config.yaml
num_hidden_layers: 16
hidden_size: 384
num_attention_heads: 6
num_key_value_heads: 6
head_dim: 64
intermediate_size: 1536
vocab_size: 2048
hidden_act: "gelu"
norm: "layernorm"
norm_place: "pre"
norm_eps: 1e-05
positions: "rope"
rope_theta: 25700.0
rope_fraction: 0.25
qk_norm: false
attn_scale: 0.125
bias: "qkv"
tie_word_embeddings: false
parallel_block: true
init: "normal"
init_std_qkv: 0.0245
init_std_o: 0.0
init_std_up: 0.0245
init_std_down: 0.0
init_mimetic: 0.7
optimizer: "soap_variant"
learning_rate: 0.00764
lr_mult_up: 0.754
beta1: 0.95
beta2: 0.95
lr_head: 0.0075
max_grad_norm: 1.0
warmup_steps: 200
schedule: "wsd"
decay_fraction: 0.698
decay_shape: "linear"
final_lr_fraction: 0.0
batch_tokens: 262144
max_seq_len: 256
doc_mask: true
train_tokens: 899800000
max_steps: 3433
dataset: "wikipedia_en"
Each number is 500 + 25 x the weight over its row's rms, rounded and kept within 0 to 999. Layers, rows and columns count from 0. Numbers have three digits each. The size before them is the row's rms in percent of the matrix's.

# layer 11 MLP up, 1536x384, rms 0.207, rows 596-610, columns 192-383
099:471475491513483549509473491473509509459504492513486495481495451505496508516493533467505548462515500514496523510564453521491488461490466512474491497471519495470477489507476499487494488483535462477496480537505458556493490477521491469524514514504524501473485494474523478508521495508523508477425524531506496492483499512505487501545502473494464480479499530518530508441504514451497470550529538506479532549515478499452484502523474501505497489475516467540495476479514521489511485550510498476496510511509488510480512530500507540496485499489480493495493513504456490475498498528452551489
094:454490501498469493507470522500555496502514474541456520466518497519520508517506502480500476545510512472527504481484477501473508480533517515578506505535538489499490496523538470450491495528515484492451504510474526541525500460465502494517521499520478491480507498485509479516491526535508524468513470440523500466486517516510487512549496487492507474521448532471455492513557463463425503457515495431510517500499472494517514489476446502539486467468510506526504501498494527510532477468472522510501502458505508498494461551535476494449513441471521492503506487492541487554489510537487522515
101:523483425466488526456494471502495490529514475477520526510473528492544462504445499494502537485503507484455488501517502518512502525481470492455527500528486469485518543475475480481513492508432527558546500467505523484485491505525518519516483508441488490515430501523472483458486500505571536496504531521536525514442525479526472515494514481534478480465491469512495511531532496528546525521518511522553517491499511519519498466498490498519517548485542500508491530478484454500517541455494503523482468521474462496486512512478445485498503479519467459472478510514537501492563509460530504524
100:524458503528491494474507534525519493473459535472513495504506462494492468469518538527493499496512513519524529457478500493494571461503462443497521556513473512527535503460496498554500482515513520489519539535535497504502507509500493523497492534484514511518482507510507531496457514457469486495469490493494532497462494477509474494466482537497532507512537491507518527541493518488523512505514499479529494469485471504512510535496480485516511467481463461479532502503511500514435504495431504535531514518500487474462496499463506498513513486471508511523505522526477541474437498508507475467
104:499526502482496488485470449487486488526525479495471513547518495522521473466520511567518543479504509562480506563499453503492430471470500424513542513536529490533479449497512464494545496513458539485548533487549525507475488506510464544534444502523492519477485517521537509513508468475487487473522500528495513470537501547529499520510499519467492487454467512501519507479485484533491518479528524518564523532482480493474524484498523500465481533480483503535533498458497484483514461486522514519482508522487513485543528479530491509519517513495482500504496493429499466468499484526499507504
098:486495486495501520467473467475508531487514454501479517464453477476513498463578559508515479523521536520513490467501504512513498516490489548508490492479497509491497500479484510468472481492508520483505502553490519531505513496477516528532488502506486477448498489497546497519514478441520488531493497477457501533462500499540461522519472506495516494495513498448498522517482536498482517484515466513467524520496506456548531517500479489482501512487529492558478526522496494474440498520494463546476489495530497512485477476488499524522489499485487535487454519529485505485544477525491515561
095:487472515490532465495513494506500495485452491547566520542491472485488525511505495491526485486513509482531498486502473515525428500504481471537539501513496498529514464471482483466523548515527532486510493533474519492529493465509524492485475493515514492541494489504472501528514505482477503525468504465495491502489493537520491510524488494497529538514502478466492550454462522501505517428519523498518501494522516476544523509470490498505503446521568528512478483475525470456491535517470471477527488509467516510479472534504472516537480512512478505492501505502482531498505512486513503490
101:518471461489495490516505502523528506504520509470453541493447494498519512477519519487451488512470510461503507489503518476507489498526522473465476442462514520483555528527528470536467502498533497518564534522538508529514471537512493507510479476524415490457466470546470525485530493508474493499501496478471492472531468527493460526481490529516505534562498533506495528503430504455477507540531492485498458511492494495489485463530513535464492504536536460477538510463494483468496538471493491514456462505478460490532512472483526505480485490505500498504485506505507508447499499500496523484
101:496524519546468485496500484516492539435546488531519500490507476490470530482507548476490515496509498515452515481512513484559507488473473473496519467527465518499506469514489486504488512498513522500480485541488505485532506485505509535468518489530483469505494504516467509495508474486507510507483485528563515473530475477514513503551540483508486530507469483525494499461518490533504490561451490517463462514506497562474497504492515452493523503513484488514478518533509483517505470483448466517502494525508502506466479484496504514473530456485524533479554520527497517529484486524500446463
094:517492463505495541536536484463477476443467477488465505486492491494515471476511480484476508515486498511482468510541525524506556462471468528478449453511461506482492490481513469468499495515519497460472478505501495471518454495506519466495522530481493482534548510517533509499518481464513437510463510485508505540542544491506451494491519481473488485515423525520461534474486492525470527448479472500502488503486475502519513527502488505525509501509499461559509473491467525512464521528488467503480485470537501492487557469525543520484543502464480463487490478504542505486510439477533480511
097:506457483515546489505456534519468524485516572514529529477488545531516493460533508522535505514494482502478509494519495465474510452464468470522469508488500514537518501476515487445495481520504520493472472477489511472499496482485482508503540501477472475470486505501477508464495511484529465508491531506480524494524429501451473508484507485502532498492515451498475456473583482482474515522510447493469529500486507510524546514513497494524509522490480525540510447505445487501481523496470532537532522475481489503510495518484507484467513482499495487458501540527507529471498507517517496508
096:495508470512504457501495573518503454479508499491516504533568502521523503512504522531485467503490503510468488507560500482493520553512492470492505459485473471511479493552530466487491503534494486483483518493467472493518509510506492476510530481496527518509524594513511514507509471470450529556473471526505538515492516481486474505520483539474513483497498481497506515471482476469537539497476482529495489483476489495538502542478502517464504530480477515510497478555492537514453498508539515510499479499520466497507525453470534508541471495482563490488473473511501488486519509550501514497
096:540495477455545499513515462512468509512489526516521502518515479501455522475463513543501545534493496473528486453487544519468465487479472573514492496546507528473524475514439549463460505485501539496454514531512463516496446478475478541544485492462493469471484494490475461483501507477501531509472541491466465512534489532519504508548505459507492516501517506529468505509479486537473527454485490504511534487524502478481555487484510492502464495522479485540507491514471527480470481473421513522527476493456465495509503510469481486487501495488455486495518486518461498512497517513521508502
102:534478468486496450466524481439499533481541527498460521484494491530474529475509523521457520489486470480485500542497486524497510487470491492461525509519504476521508503508487461504517495521430492451501538510526515524484468542491517509532472540467501476496505511510523547519481498499439504499510476505504486529514484471505487498501480482510536460501455535522461476516561464466481496484520517532490516512490473499501525517477483532500513514477526509485532506523522466493495452529483511466515489499486425466519506480485499539496500506488465501503474517524485496527521526481519494500
112:502509522484517476524489514482540504531450521506537469524519508526521522482450535457509475517493551544502498507518493475536470500473503464435484471525504484467514513477459490500469518543506533515477495535494464498488471545531519512505531485477514526514507490568547478495509474538463493490474508479502517503507493503500507499496505497537554478465480455550516500508457523522477500513550517423501501495484463473494499484482511522485453484492500519514470467513489512462538472514495492470487482496472475490507492462511495494474501486490503471510521490477528477489511514483490514476